Each number is 500 + 40 x the weight over its row's rms, rounded and kept within 0 to 999. Layers, rows and columns count from 0. Numbers have three digits each. The size before them is the row's rms in percent of the matrix's.

# layer 3 attention query, 768x768, rms 0.087, rows 458-494, columns 0-191
090:479494495503475467453426524451411508471460439527534443461513466443494455524550519505482503540519458499453478520431445530467532526516494470510489548626514545458465449547537518480570459492470533465479485509521578551517448475529518486499438477517469573532508527516474463530564500525446519569523505458449557460502505560560480473490418475519495456555443539554562472467493558526483492441489505426502519544404548482448537595568507494478484515520530491469489567472546501400406476473598526505562485469549469473489531501534425536526466538464524537492496567524497523508459427457471473455
093:572505483517502503532512600480519488504490466516516529510512533513504386518504450505554537487446498506503544454570533523533540422460444520487473493506488457477505537523478561571557537510568560474490537537490469444501520443469482464535486548521496474489477490506542511487545495499488501552556528411555442508532438572456495438469535519504527619520541499509507501575431557476461531530482529535505517447497462528491484546494533564517455465528478511492485476464472453465425521513509557475578533485498538451496518503529534538496537567489415583476417503454419493533506440460421495514
093:479473441549516486529479489508558557484458513530441527476583585577506463488503486486438444469427464507532542472473423467497487491501523551526494514509494521545553487504494512487438532471551408570503521508482530457448463499498486578558484582528423530494457516507531483508514449474439528487394613497583500548494482538404534479545520421484531502483485450471465478463521475470533447504520483529487531560467451528510505517513540541451555488467480516486529545479465508480442440523563468493548494525479502537419536568447482524485529512558439515516545490557426470559525425479472582508
089:437481428488476408433512524494474570541453510555554545538459443523566534532532428479505449463471483495597451534462503531400526555452468526470437528544445462387490526464525569486525452568506460541563485517496479642439447477536569544539528508478525512456448538540409446470499465430490463432548462553459460432458598501499482478523511477517538473530499547502589452477546506501487495521503502534465450480561468506527485577458440512507507479490562463488518454452541470547486470503502483470540576509469572526576471575495519545485486502545492539530519584466511412419491437473463510461
092:532509439496425549516453420502457433480516532451582494488439467466496518505493523462440468476463464504487559591527492482509562520530579494493484477491435506471532499501479427528476551489510459462449437470590535471491437501453506573440547530507579471532533438509531483514537484479433536538523497503533556531501499474588475452500574488501498598539510541556534580536459447504515554501493566472508474482481543499496486427480532505482497503542484534558526504502507506459525440493510568564577501480510457489481482505553479564506521414528442531439589465486515520525523479549543461636
087:518440486492565422509513493542590515501501521539538465517531513525485480564385437427530485469524499542583516465502501574475509453438441511509517502461490479476474475458492471462523530501535484509549489558550498489535544488495464493477560486455516591527555491489485446531465538513472436446540545429488492476479554507496488533477433530524568471580463507496521490469480565519523466577513523467557535467481474492550580453538436468510480480535546574481475438514511547496445519471432546483427567516510538512482518523511562419472531469477514521502526446472542548546475482472446533503
085:492523578517482454531556519514521509531527545462491468572450480511510557507462492606495576605528488542470465405498470523491480577534527555501402501535494499498528509509529518452440484473505490545563514482445422461531518563470387495472508539529515534594584553422503444523507585522529508520444444548477508555459571549513484528502502521452512544437482474533425514476497476559544528490515522476484548555503524472367439484463479474497559496516468507540508560530587517448433455506549509487512504480516455534533476520548481451477464493512523575453535441508446486481525526528465543545
090:489520426449471437582399462537461586532455453468543489456520471472542508548528531549481519488482497526547474553511558473480485516560486484544467467499455499466523464522423535478534501453511534522496526505518543518491464505581499553494458455476499489483463512507499449400494496515435488434560521484560559491564521495545488506467539514528499531483506506543523512491533537573480479441527561467511501512470463558516531577406465508515554493475567477508512443462471534517482464467502525538529494547520539450479493506423507420460460574469399562496464488492519546534533489463559508492
086:523559488461441511474552531499540479482474565490473405561421485507469443504527406477506481568500498515512507458545500454457584437530504429518466475566583510531473504427482495536499525574509527443455463540502449576535544505552564490504472541565533484551507507515533533513496554495531436517523509482457507486548573459554432433423514464524490520501506516462525525552501487447512567510504454564419516531498505455500496511505509481585546455543479467514452512415484504451438401524476511555488500480503474556517550500503499533482524498528483499435487490458510503493501479497372528484
087:528481469548543430530521543486563523498476570484546480432527592474389451472471606477457490515497509539540456450423520489512497546503573508511510512519518589478461504506519480545462522492511472472477450524438488442566514482441479458508474491536480492533552509397573488540510547550491493528473458417539510475537443409459461586516486491502461575453549473427550473489522486457514477487488520534550540516465482533489467508545528525545494534459604510472574468487459537501497451553530477482534449446475525487537511459437499484462522472503526484538520441499504435563542548531450446519
090:566543482534520399550512468497424466374485531528503458510529489521494543494484486495562481529523486435527502481523485520422498527434507420504495524455485535570522448537479520551495516503543590504452542474467498550581441463518535479500490549513588486491531484471519519517500491498510499487445561490561530554532470500508474542513491517424465482459486466459467476604510499440505453551580477446506486523443457476486542497527497501493538502485480492592460491527544529464554433494467533546503532429496522530521474546483434456517534509557476522528419474529568516493554542425512535447
087:506432458484524480450482434469501445537500424496481422495495476497569463451525513549482483565490500471490437509397448489440481491523529528563506451527506487437443491496434483430487582477516531480554459511488515468446518464509497507449444447497550495486478462507509458489518443506515431460474544575550559490500550588458500483488555514540477499533462505518483552490419467528478588530517487468531521485531499491463546482519576552434465522410455464459445449462479403520553461479497495499531468472425544534467502488539447561506476503517530485473505542563559482471460507527492453434
092:396524590575473463486501460487502451488436514571567468525512502424480507432511512540488521549534567449499560507528473477541547504499573570483514498520455491545467474456509478464507523526477518452485566559495497432509493487517448505478504456508452423514461465466486480550501542493477506589573512502438431500570508506519540483534530516497547510559556519475491538513499496527452540513446573507464519576563437528515494563568493509499546388413477493507513525496588502448467496441530488489513509472463410551545513498464483489469554514505458571515455501471489534398532487544464616456
089:513536493483491489531434476509453481469455497461511512513491496501544505485515454554483453473547548451513512526466462535508526540547482550483508514538479528511458427494452537543579474498520558468498493549483454515523564436489497480473579451552512471506508503527511477461499544493498507463597423486537447443547480471514496480496451447540494493433495426518542494539528525555527546471581417511452496541501555472536443432540465487533532470455531503519550529490501537457527535493495458479519440593434515587429518514452492445469513445494472507520547579477486488499511463511491507449
088:498454505491497587466558509428497509542432528507516466495487442483513508449522512496537432528550565544486486443521518469497442423523557492599521527482507494508469511506452447474558489562555498502518497518535481524526515478462474406535517484485486410495487510460466459514490474554491511491467509432534511394465441470549571481450496509516550467512589530455495466473474493546525438491461486527582478531491497519556529471521539502495458458515540547472520546551521554515467530587452495537414465455545513497460430445434440597468532518490449541482479533439502517561550440462464494465
087:458500490488460557478524516486477522486596486429489441446460543460496481511432536500483488513489485514463546476462516462491541499495453507399555446478468517475433470499451442458505472513530419472498490480497494566482452519529570505460476504463397525536516514467477501494517551518450483546526510457498473464469572475551532468484504471535499477571412496540580472519428550533444500503544556518515481552492566469504549516508497470570470510531500498446432592521517496475493497472578534422456544509514472498479463481487532474507565557484516510530547380541550502502543449509527491480
092:498468481518479511452563441476510536504465515432508472551438499445480468519503442575450450460496548550453478500447501530501480548501503467550527446391526475507477507441501488468604544461472494555488581548485482506437503555530474474535498523544471478479492495490619470516510571461555480528465464462522509443563435469498438453477530498581472365481494471464441477484467514482486469474476486566524539465482451504436490483476473478534552510483521506524544477479490489499516489540540511466570426495468502597542481488489452494503503493536512483430470471429467494484445496527507474482
085:624492457494439450465507501518468485477546507553486482526496491522597509515538419495454476510471560446500503431515506497464463485473521529474562507567526528491479475476537476459512436509540538495545536525483502501416493475536499431479449549515540490449479581534459530475431483463498438534478503573377572449504527425519491505514536557494402477499537473487496504480531519518481532539457505479446441520485475501509463468529574489492460556536495550538462499506510468457561529490538542487543490443480540513507543502610472470520504472466564435489486475546490425536489487533507541523
090:491569436521527480487554486433520530512522564512560440431464483491499495437462471505520555497523582502543457475516495556460542500559490418487558455519459472560496508546488528507432478510477583513487532529474526482471548492480526472508486452597541506498580483497549511519532465487475544501505458491488475550511518541487540520606519531517434530498588457523516516491497475454487419508499511507486541518487508537530465418473439552441427530470513509454524463478515524517558499539488449500443523494437468510527511499502511523573517456507522487508503574516535441504507494534455457530
088:425538472452500523522530527504499510477487535516448466456520478455475497543457546536546461586472466504516533543478493476593514430418468489487497459527445507527461559512531508527489563516574451456455494507529439510489548457442479545499442486493451577495471547534514518510458486498470489497473512386531479475563392516458491469587515480459453547501491497567511508475464535493543470475480523508564491568484543507503483481520532492496462532506429562575444549529481466539490534591475547468497521545450527556463501529508504533529548500505492530484525492523499465538507476511444495540
088:447484529501500488469477531515488513480512464579525516509495479527514531510554545471464551489419542469470530520514447514517592438505612535574504505519504536517528524426431483514481498441442572497531471602494432480489409512459500559474440515487545469422448522472516526435496545485564456445502463483533554507490560503561493488511502559546543488523562509465468458469511466449498562469508448455507562504471510516524471499487548467540493458505478447538485480387569512471503475431506480568514505525492493502479525523543520533466568449483546470516479543501525468502462457494484460520
098:517454430504529462507470414504533462450441475516464533481458471478469540439495436467438530547497458465570474491450455519469507453451513442456565572535474514507503501511491473473531491469462446517476593448517550421535469431507437519582517504450588474485494529508495540474589477497502461508435511533448504544517532479451521488432447469409509485477467514526564410411445527482483485493504529489505514448495499500469594557500516503516502460498510542551587488497437478534459547476498484552537512538505472487512461553489519484475517513469465478553558446469500524443515501523533544509
089:487528452501527438450539543544404482554520537467498449472565501509575430541457603480528500480484491530530517480480512435521521471467516483494468458564545525431487491457530462495549535468467479471482561516528429456468539539520561472523446563564531547538455478504475492418490482481457517479503506482496544512549550505450517545496521520486522535505442492542504514581456514498433528460527512472547458577497467510465524533551464497461472468506486472456455479458567427477486528448533507526479497541505535532534500465484503549552495440486491493504517526522482579472451461537524572532
096:496488551506488436501533529550521438463490500490457479548542453464519555465505484558528505449488515595495420582463478491585517550543489533549501450555534460476480512429446502506478605465482531475537463401480525459472513515511542496517501464518491562469487491425487457520470434497523542464586520455530493426525443497467492570491501490499525473526544541520558473504470479437518522545546473523473562484537431496482508585455456556551434480436522483482549491525499489497526563455476468555527511519495468517508448451431482559468490468511552470483543511467498518491512525510433525506
091:475547495529517514540527554390437469456552543551476536491555419452487459470474577502531479472486546523515498447467545567491486519425523546446500526451494504441527520452501483533506474437470556494490456492526467485474468553459422484512569522519459438451487508448462500482475518547519447441498429510499445429471490510545450518490517545532539569532512494498456420457500567493576533517441539579473413472495511457526536546545500597458522494535513501513513507489520491485442509533523469553520497508607462488524447607516487417557519480447386508484502543451564473516572514533461465440
086:581438500494496491536653456520518484459566483477444528464585481522465463490542510510511499476482569430531527480495497486470503542529507546434493440529566538537479563428501528469460499458531497492440381538529530492477573527419453499439408504468494517492527489519604513538515538494476486506509540465544518509512460491497444489517465501485468477551487520469477472447550559445448472557499506489496499457502464582498500542458531485533511461545471488494455518497548507557515529505515546494497525490507481488581455502422467428594551474499517494484502563528447490577501441447521470517
095:505474434504507444546532483387461463479474480550556555517515500520534514464491522480516518493549560436445558515586516512399561560444474501519536537522491519452520449487498512519590558505512490505473549496470441477532479494476493554501433567448464539531536503493539561502569501399544459493507475443517531525555539487500436514514481516424438480571450468481442486482461486513510495413478496562526445539506465644539484551471469545503554522537481543493457442539594492463453510492530474513502530468578456571466509546534420492470512501509454486525490526499489485606530524478457502526
095:501469453488515546470491488553440551493432530572557492548521518485479555504494496505360495508486492512415459502481475530474433504460426429552508463476487580436494500552586503540475463540516482496597515484529467471493551518491497533529522397501547532502522525512499540502515567520524467568527484500567515483512477479449523464435474497447509515523516530481517446482503488398465532515515528490593555563534552490504438485467465569583500451515449482503486618500481466430509516451536551530493481448421515469483549605540459571515539427533425486479516466490510510559482547504492470555
092:491531499442526516503512459497543500539449492521536528508460518609537471517460507396558552523436537464444485459518489488493496456461531464550458525509474543502481537459462446507483515462478475510462487515533525492608555459549500528489448493501492497556491509528474478462517541392436515471518592462500490486513433563532497477482440507449574524503500499491517461501541519520532466486496430496505456476450487537464482512497487445468445503496547495525461477480501481438506504470410462540455445578465484491494484497520579511497447462559529447500431540351516452487499504500448487573
089:469508398432521529486559512438495481512572556458486531443499540462474439542499572502495440486529562416508501527515416468474467478440496449507448552502484530503446566477507405461478470510452464458487491589479441472491452531526435519398456502508518427500465505464516487511543444461502511401508485529502530466504465462477487458563544525512526499461571495507474511532468570439515437526540480456403498440506474390500535434535502541535497504449552523525483490497554544508508528499492456419561455558553436485499508461574560513468522469461434490469462444534529557490561576490549519411
089:440514477506508483476544443520479534487426486577538462511558471511450583514475551610515468528368503526554594502484483518517498571552526455469592489551511493555524454435460529475511475547546499465469535438566520560464505506555545414502541493465467483453490520535464463477458477485503550553513510495513477523544553529504440528488499496480505486516496480520464504486486519456512503458502521533542473530501495573470466542501538480503471524506547446512423478529567586454463520503517556504554498466444515460583522567538461466559537529530451541471488414543506541478520526492469442484
091:465483530476494524491547545495529432586477526511549503551471495508430466528480484493533481542564516509485548587529494496448515567458509546494579494564489469446533471559501469512483448502519516485537505464509584505444513580531580456481470503519487518479462559500500500518526489423534493551582530463456445507444457407535495457516500441517505564473516447467510531425490542508569508474414499513498504536467486418437484482514458568586592418503447463504451501530487569519421462460539571518494507461486494522549415538509486495522582482520505549472458516460508550526478538462455475456
087:521447504441506538494469518566506456468438496540506512464506534475517541518477438462556526412499500464511500550545485495481501480470531492465455517533530489462565524452465527502541448447549557519543563482441508452554521473461500475493516500494467461488470531516531528487425500458469545526471596530471529512491503494475504439467566488454517444475503458461509513434491517532501535552528530470491462552474496546550543506614497454506488529460447551489460462514445421466515537559548469494456482462461526501456501541437429486501497583512532513507494529464497541521468444552450517537
092:515474483512457531511499518496490459528454435521480479591490541516460442500530444554478494456461429521465546484556488479531438526512563520536524532494545550499529520527465496528489466551483520488536493456557590518516455464560534520517507470518513463470553525549552576546510460435555564432531503509570481564531492438515477516520534521559520492478560547458525475397460447577497516485494497514472489532510576547549469462509461527468469476535499493478449449536530504518495531426405422500511475479543492562514479524459442521528423464567467470485527495487556508478507498460433486501
090:519497520512463525513503493466449457523504450504562495448524477433532537499459454520496540511566442452502507540510513383472499505500513593468494497491492510465479516508563513480520577489536561431553463508479506497493517476452467546425546532433537458504491517591475501520424509571464546466497557501538484441456491536493531455520491494507513469501492436490521518512417541439422532495558447492503455469424497527511482578483553468564581506463543479443458481545535460469481478494529474528480551477513476466534429540448530478442535530480445489461507573468450459544496500467486484456
089:450508509515518561517482412493502526465468493524521572495473457561529514481543487454506517462511492469441516456525474419503531457479561421490492550458560518526481521495508464517544476516503470440524514487578431546546481549495448454493509558560453568527530460568567476464482486492460481458553468509519565535467569564547502454470494564446534473538497421474575447519488501513525480532508534576501530493496551451492502471524535532546538496528515578479458519519507484501517516508563468483539571484564528478574467525476521518496553448465566519445506507567507504488487467511492557544
090:476466475522438426529455480505554525495543559470449464541497540483417505490477516505474554497447490566496478560519554547516531488415530498509488532530477485484558464445486492486510461445513481500504457573492552572397504460510477539453422487470504555508489526478457527479554498463512502559503474585491528537531541466442476565455508509473553453553486422467425446424480564506526518527425577463465479423489480466557493522498540451563469534447473533530525518473475491512419537533503500439528481492451515631434478590512422482572466551526517500503482520507526503460482522546492471458
# layer 3 attention key, 768x768, rms 0.082, rows 458-493, columns 0-191
095:418561484460560526474479505484483543459538437547445552554521517502556447469388489457408527512429519439449465526525447435463501466460467514460483479468457438461492463417560447450415432518508498512476504517563468463459436515507519517503527487590450515506529519509496497524465559438564480470536470479477524516452525490501512479550486492469579489425449518482588472461397587504430485492473515533572471548422470511474501558527563510539562506541550514494513482487554382456488460526484480469485507510474470483481563485472465493470506467528526512468440470503460516510426456447513533488
097:528565515479526470520457475508454521528557502468481499480457528553503548552477509456451477507433498497527525487523460508458541526494483569438433504436503480437485502515556475542493538499491469419514487518492565517535513544518519437496458536532550455537473541519490466515456481455462467521554564436444509519439538502472489508458473477542496488477487517510463523519376473485448527506489508506494557536456490509521511527593482514514548437542480535520440507573534509434472578484459510452451503565444466437487515550550502504530576510502481461499502454568559544583446501507511507477
099:489580540504509514469506446469447512460563493539459461485537481525458503486466477430486498503501458516474477450436502483490515479474509542551470504483482481528540512515516505572516527431506475544566506497520542544479518458494480473487450471484502538495497497489460453468556481474493505509500511574502486523464503566411563529439492409496485471486493443487575549442542402458516514468457506599485464474514511515497496465484554478511514535461549439535509527530525513524511481537500503465561527465519515501465506541481535451494497519487450472542547587501431445457485453487523543466
090:522510464468492482505502446495527564463486517480475614487552583449556405499442419512540547446456484580482554509540456464484468483464467475512531463485479499433526527414499507491523499526443525498466471528503482506482505460485523502557470532536517501442457567495582524533485464480498463510507520463459534503539579446457514467522574509546449445468499504495557507575558430451473522553511526491507531526492522479445373490487512514462432514569509505527591507483569444437508460542564446522447465505464521484496548470514541457507522485519530506535541525489543459435555465529564593540
092:437474477467501494465484538522530500440440518475473507433491431482538554493498515501542521488440469500530539582503561503573507544519516522440471459493522503486525530436434460438515472600479518458445498494513540554469499554482594536537492463433521525508511486557450549490484529496444481571478509501469431527542464493444556552572538480549528542451497449501514510545525517421469489453578538546450487469479473453444548534516554501516467480478525548536442532493490491496489499445562550445542481518526462465522523537425568638533508501538486510565492456508540594547488485523513478493
093:493534457468454463543515436449519490453491473466437457525496528536536502486479429500476464570506485417567568541516513546619468447536540437483405535497501442484493563544549517498382528472533464491433539532521523490482442469514472467524532528460493507443514495594513532534463499549477436460561570446513531513538467478556444517573468519471527443475430487493522503517458471527488495487540533584455503519479526563520500499466486552540526421488499498493490513475478485529514536481454524591459465534501499478453501388461546458539477481470487440489595496530575528618487486492482460438
088:515483532468504544462549477501473539516500455521466497540439470543504458518550476547524482502492593494446508462488521466490489510488530479457509452528479441471509495462559486461511494465507508523497518553485467492556480561541457539455462547468523486525444500405358497501465447496493498504518541544440548512494509506472532451470536557453478487511458528588463494499398527451544468472519432478477510503504492461498516559530527466453564482498510497437535527490529483493456431565516571478417584464582485469441575489493519510476429552489499575510510547549450502495485495542429447464
096:516510496454528499526448523510493598495548452506534489482494455487540449456458472440464584515462473457445507514487549497438533530493508495509472521511492511496505481464514581479537437500585462433536491515470497536497553459521565428527551493540535478467481564547449474518492519501522561527461492514469504509540541447525484493538437424518417518524534439495506578491433475464531479523461489536464497465518409472531475487490451573572538449440488489544449487528448491479537502538488482476461465529477516511508560508454493486469501485386473561523540428450532465539507410484563545469
092:482463536537548422517471515504520518524452474549449507479542494472463435514532530560557483542442482442524461507538522493466537451514524509474586512515449551544459510473467484465432511458474514520446463484484441547481464451464485474557518457527507512473462519532506464500513468586476491511574475482554503426463441473434434464481540469541535496491489525528527485565399501473479550518529471526440514567426409535480513421471458593465466468482439514583558434469567581479567510461470452468425508546533512507515552405484544473517588417482464490527487503597416465402527530504467465491
092:507488464532505525519463546487470501458502517408497492536500538469510473508449495423506501501508498550480567502478541498548500501455500467497446613460532531449392405441547479525559545440493528463542573505468420513502533496538512496460458465495517497479523506461524522556555529524476474444433531494474506453496475476479556461590464574447418520551547563512499544491523451475546397511506513508549461584450480480516526524546536556478507527500457484559536445546476507534474529477486472430478540439485527539521518539398445554501520466494589502451468478509389515511534523493535510406
096:512558542575543487484500515543477435452472503514471496455541541503457454474395510445519472450529543460531519472512545491513497503498490510498488541494503532516425500444488491532434566473546539522502467482507466448560488538514533466576467508511523496526473418461455492489466469514444472557531561467508507476519546481526479503549564541485443516461494488455645462566509473466495521504486460435492467561446468527528433439493445534401484496434498441505456538540527402497458540509502567453515507481536495523464501497460459487575501474483485518531550492453529523478501503489455477501
093:513496509557521496540544500472497443487550513519472410520505542537564469533453506521476548440588483480493471420481501487511485492469525444550502490508558519449393503522419533516547524610481555444476478471525483518506494519519476553517441497520477558428643502484524522566512526548530540478475465502503538580462555517431594444497609549541476500452415631497532525504456457502507520560508515516512497549578477504419494525544532514445571480477548555478438521510491455558517413527494545477498479478475547536494570549493541431476471476424577446514484464447502510459482560488460487532
096:531521531469433476537489434464524563513513533473417453533578487499449529405446552496492447525505501442441463533478509460586486472417524527458535484421520551515452503457499395468450457454500461522455516573507523510481463556536491484491449533497476511482493464567523480575540495527492485562487577528491505490503524490512507535480522482499533531498473492473515625486449478507553544496507541498540480580518504498545460616506502502472536491390525504510501502474510528484407455454599533469502498575478524546473479537503456531525514530492499596544524524552474502530481510522501527498
092:507435549506493494487431511522471520470476507492471506468484547459536478537506467447513476571496473555584599472598429494556475412545508502532510498534430502535456526528367527489473404477387493450528520572447522498448562520534508480520535524516486599495521504505495458533508495514517524460556516440420576465518562489521458488544484495550467502566494493539524415537519462500508438585462535522522447462509469503535518490486508467568511543419519495439496488489445442494515547452543452586487531499535399543389531480474467451488568461571579435445479519501515482490499525475539462528
094:494526509476416504431509484466447521430502480502535544570496545493466495522530465476462517496511463572498492561477469545510536475543517496481483508475566420521484485514453484505535587484520530498488444532619509504498523500480492493476498560517479507554554560485502512522513512567489417502542470415536471470530474456531459450562607505477533513512565493434520510438470468500524548432450537476464486508543480558548494438512545539507502515479501498495462516482493496476442576523495533505460431489503516469486487529462527470502508450536541509533539505465519525523491490444562443540
090:515463526545451510456536432593490439487488456522499523439457540462445444544532504512471469498489529470452541508453414453462542475448440531451471560449509488478516513552479540526569438570447551526488505445417465549456460528503513492464440544560524489524541486515450530465409537519501450517431563501559488491477548536612436512464490497576474455538528518447492508474448433539499489497511483551522490481509578535459519481478505457594508485513520511531458557512471552427428507532481513513529533459488567428485568477452535554462498517474563530494519501521544467524515530506527578466
093:470484482437489467524465515456499456554504449552498506546511470577520445502493522521520436520470503519470569481482521476503435530517529477517444449492455493484490548476484581511516506552492545472429449486474532474463523557481471428484540613473513574425556552514555459521529542550515527480546516531503436520525443446559519514520569537516533445493535575574495456564483484510509452414484440515463523524472548476485457413517471508518520464459437471562517452552518498466469460462469520473594469460493544505497475461500502589533516460476522484465519540497481566520480490495517499499
091:444445557578533569490521447471515496475487458509554493488530538524496493439529503626532468467488503473404520477440492558542508435488443492450432522414551525470521503484506481506510513491503583552489520512459498476473492536469473494567500470537497491410436441511488485420557485522582540556537549500422553521466471582474464470486466567487508455469451472570459453470554541460544495498547576532444509453527461460410497492546474505479443505502448514436567494488443457486483503497499428529470539483494528444446550499492496514464447482467469517510497543548463518517526498524522474555
096:486499562544482465536491443484520494492489538524491488460512488551477491577494493415524490451483549492543590457493478445437480448439491495535507462514495542515497424554624521504478410525590472482420439487491476472477549450454586589579541436438538511516488464475551485521458502429579419528532472491484511498539486487520534524576561546520526519466497536528491502515492491579451476493466513462563460444462557510487511482505511536514454533488499431529517564533494485548516513449492519471515581497501543493560503491554567465521508522503483442473514503424461450525449433486534430533
089:472522466499522564461450499501528495514493588496487501515520377471485490522525497464505530532532487514510485461500522482537506481455525568523448562601562515485472506541536527533492515471479514502500528469514524549449480463543549511459511548505514510497470448531617478470529571555448528482511544496514461537492528489499529474469540433457524519469550517533477481527511456582501508491474498434469512486493546500557538508555541508535448544562432504518551488477546484378451437448460428510545485506520471580573502517454496475449439472544504515474524491497516501488437508470464467561
096:447521548466425477512530553512428560560514533506507523502497418485484515507534518501501606462482596391509518424544527567517549494496570439507525526515486521467468470458458518475483442436512464506461495616522482488543438515547504525558414499452524507516539451495453493473467496484482500564515455522450484537472547510528451568545480510549471533442463509484439485494491566520529544543541453493489458484485499526530536546460494474506567524529453472485504490507615509567480507508463525549534467486574397493515519515593552457503517573482554477568543515406504452511525535454531476527
100:436538585459512504498457526521495523500483515481510518483508488568432514492514475511509511644467476531531476518461521512474507539496487467450550510488400541481558532453564457523547502482468524552494516384564516549468509548549438523521471561476457483396434486415465521558472476547511435450450496496431480507525450451501494527489529469577510545455451521526568433494549487552523506497557452419440495469513593448487503558511496500485502459532549458504473536508454566601497486557490447497499491494480525555533480555484530515492504447441511432455546536424504470417494549517485454495
094:515453499526535560488566546472503474565504481452465477434556498543533510453547536457492519548474490536571441503509501467519447521527547457508494502545508555472480501485490486489542508539509525429490493415567468471561547432500541518568459517611501525480461539522425469505436435451530502493548478507481520481438497495575457549558486508522448563533459500494495491531476547546496486531561519488492414495468506513513435475497517460513467408569472568494474438467471484503513492427474501525533475539390551443487527500560417495499462546433592565492528430548437475497476551501495623462
100:385444474492472565479426531511460478536509598523470482553460457509533430486514529526510550505530534532468482532509478469547482581499521429454436505505497435512419539477534533513514549477498502417485413441501531547519502395491522514467540484558475515468508472459471499491481430559474557526502474478454469479533515426462546431482575478529489504525476506533536531520513410538548470456504534501537490446431455502485498559512492504482565517520487420521489515558541510514451463500490491567476530473510488534516497461483468547491535532373487512476529466461429576493502504486467465532
099:516507536425493513492596430563564508569573440460487580503479486490482537526450487510563507476528544498513506470466502579455407584507506461481518498523539523444500519490433463519449457494504534503481499442554483499501530506439449429509494515431452472543508551496496549505549462493471564523499560491496456473479517503521488516465509509476511579502518484527519541435518545417536487481497490468523531547526520487486495502528488496477522531500551553482481523401490541535509486494516512527501538474481550404455424575481479485554511462536520495489464500581493455461529488570498478559
091:521505507440492465452512491522607469469569510536461516496507550485539423509514474494437606474538470477510479538438483535556475540546485497417469511435524514466441514436457459578518524508563453493618497482474461540428584458444518464502449536483467488402476516500602491493566529460549455496478510495507527553557502435486439584473465501476548534569481467491391559530486484552473477460521418461455561530480505506476586544445445479564489454478433578488467495526483550485477551482431516577518473480498494517590504428482493488533501517500544520516473570536573472540529491464527527562
095:487476492478540489496462467489519546458545545527480549476500413451540521490528566455516503514482565527589483533544516513486372514516462474463510442449514451513399533403463474532474500430499405536468561570539518505444484475537485491573525408486528505512539521496527452561502407468525511524560480477519560475519532474507413488492535408488514442430512535495437533512409498514458508456557562532505490471485450528554475557492448584566517509529546448486490445479483471449465553485580488548492539553504433453470458482521471463464518439466529515482475537460492478598487476514441539546
098:454561470446607501512398470537430454518439523493510471487483473495456541506466460476553437517514481470544530527519467588526432450474509467459444542479433477475494521486508497501412526529426532487554453510544570435502443476493527460510492491456485527469530489476543472532492491436407486508419511414389520481449515515452510475538452509462524457508542520476430560510429473495455429438567460436528503509461494461513498510503504535465490567501531497495445503476563537531568468505495469480500483505446455445567488570508498462514549515487529574504502522535521539507523551518468465460
098:520508433496536509538475563554534595467481527546432531511423572447541522531570536465539515467510486449501488520498432545467565443501512499521527503462488521519544476494539450506544499388460471497464492491537556457526543466526512442446518515478472507533507575510543472418526451412440499461522571482501567471471456510524512496474455467427513504472468500456459476517477468494514558515546497488506542482506528454461571525515567491450550515522452546504514506466498504541557507522522515503480527535455437459505469515540544472533505519530535489452514560492540516490539568506560507477
093:522462447465471537450482525478509528490523497480416425546443502477526554478498546509556511503531561481498444468473535470571462480458507571447529476402523522426503511516502547509497435513509558479435548498450448495522551538476455479488481440464474462577511479546537470464547473600507517447510536571453493458473568468546448519478493499497484553482561524566588482471479523526512509568450486499492517512548521489492455509530505533434481371494471507483475453452413463477514469419428463535451559592501535573539399431450443542468569439473517521479551518490492485429530494518494550492
097:419491498587479446505567416535470507544451502475533563518511470487475497501473555543454524466418556478427438463438517479491500471525489453495510546499492497483555569508485505505497578495534474474467523406549535528512489415527485478541557500536464570551544480466448455543512446551519480589512469474587571519435531496509398474518527541479517520519515482477552480490538511533542643504509499530599469518462518510531386473539488553535469543486497463528468523584486553481577523550540477479465530448451482506511492494530498483471500512509554485508433492477488443457500505521538540531
095:484518556490415450460505483515439504510523562471502514430445487461504364544488494469523461551434539450503479483530533556504490459471520486504487481489512455500442503541487496542503387515465467482486495461533502471421525490436568519498440544515474573465489550504473467527483482421464524502528509521470482542491468474562474488490456538481545571518500542525452532484496476511553510528502487528545504515496434448517475440532552550478525463465516476539534517443458495527452481526555523483452452460380514522373547517482449552484495546524444509497474539515458466428525484474575485430
093:549486547555575564504491513496463499439519506508487518435485521524539498589475442557505481502501470457559455453520531509498454497503458488450485520513528561438478478545448547511474459459514529555609456502529430476401538540520450452459594541439517463436439535535545464460509506463508483422483534571527527515501514412500489506530514437499513452553464518468472545435459517496488478517438509573495475524498454520572519484478475472428466472482566580532519559485515405501493548507459512495489548498516544471533560483548504495528516495483487537481460520543497531532519536473516501473
097:549559514459539529409503469581498570496580556471531549476504429538508420448528443461452442496489505556489521541560514516547508446510577546566496429451500461475502505504503435488488527548437469483495489496542553459428555427482474496544490505544480466609556598512477526452495454443400562497490498461522489552485471493476469523557542543526482450499516537531510548408552453504467454516560498583472527494518557588566518538505443501496483549508494458544550596474582478536492491461382473466480428590572427575473483433492412466543569462492516492531496554467536537481487465536552542604
095:568379500518448488469448559417531462490485475517509522449495503444536515504507430495464553507525488522510465506540444500432534508499480620478520419512522521491468490491449508474550505517495438470538415506527486466493525481433538514444546515583523576500444495524442537499486497511500507512459423514445450489464482417465481510453569474474495374546484399511473555547466481546480505439490474546533470596487486547448468520466469505502493483461555542565498499555526491593564527566512503554438488473524517493524477495421446542519506576518458509521527459523493483507532536501417544500
097:433520585511496541435506471478510472534501475487479465498461518507539519546540480474543497592523499532536563475519482531420496540498522496494473449456532538463495524497507480517500556517503466481520491535538433514444446535468452548561483472521478532485405544539481464452416492533518492495527521476516486559546455486509481563529533533520490514511495538600449453512497473558457522525513501454479511481484462480480473486553466476498490487580571490524491569479525500514430536433498461480465497552563554484504498432478503499471478424534488497373501531553501544544492445504608539504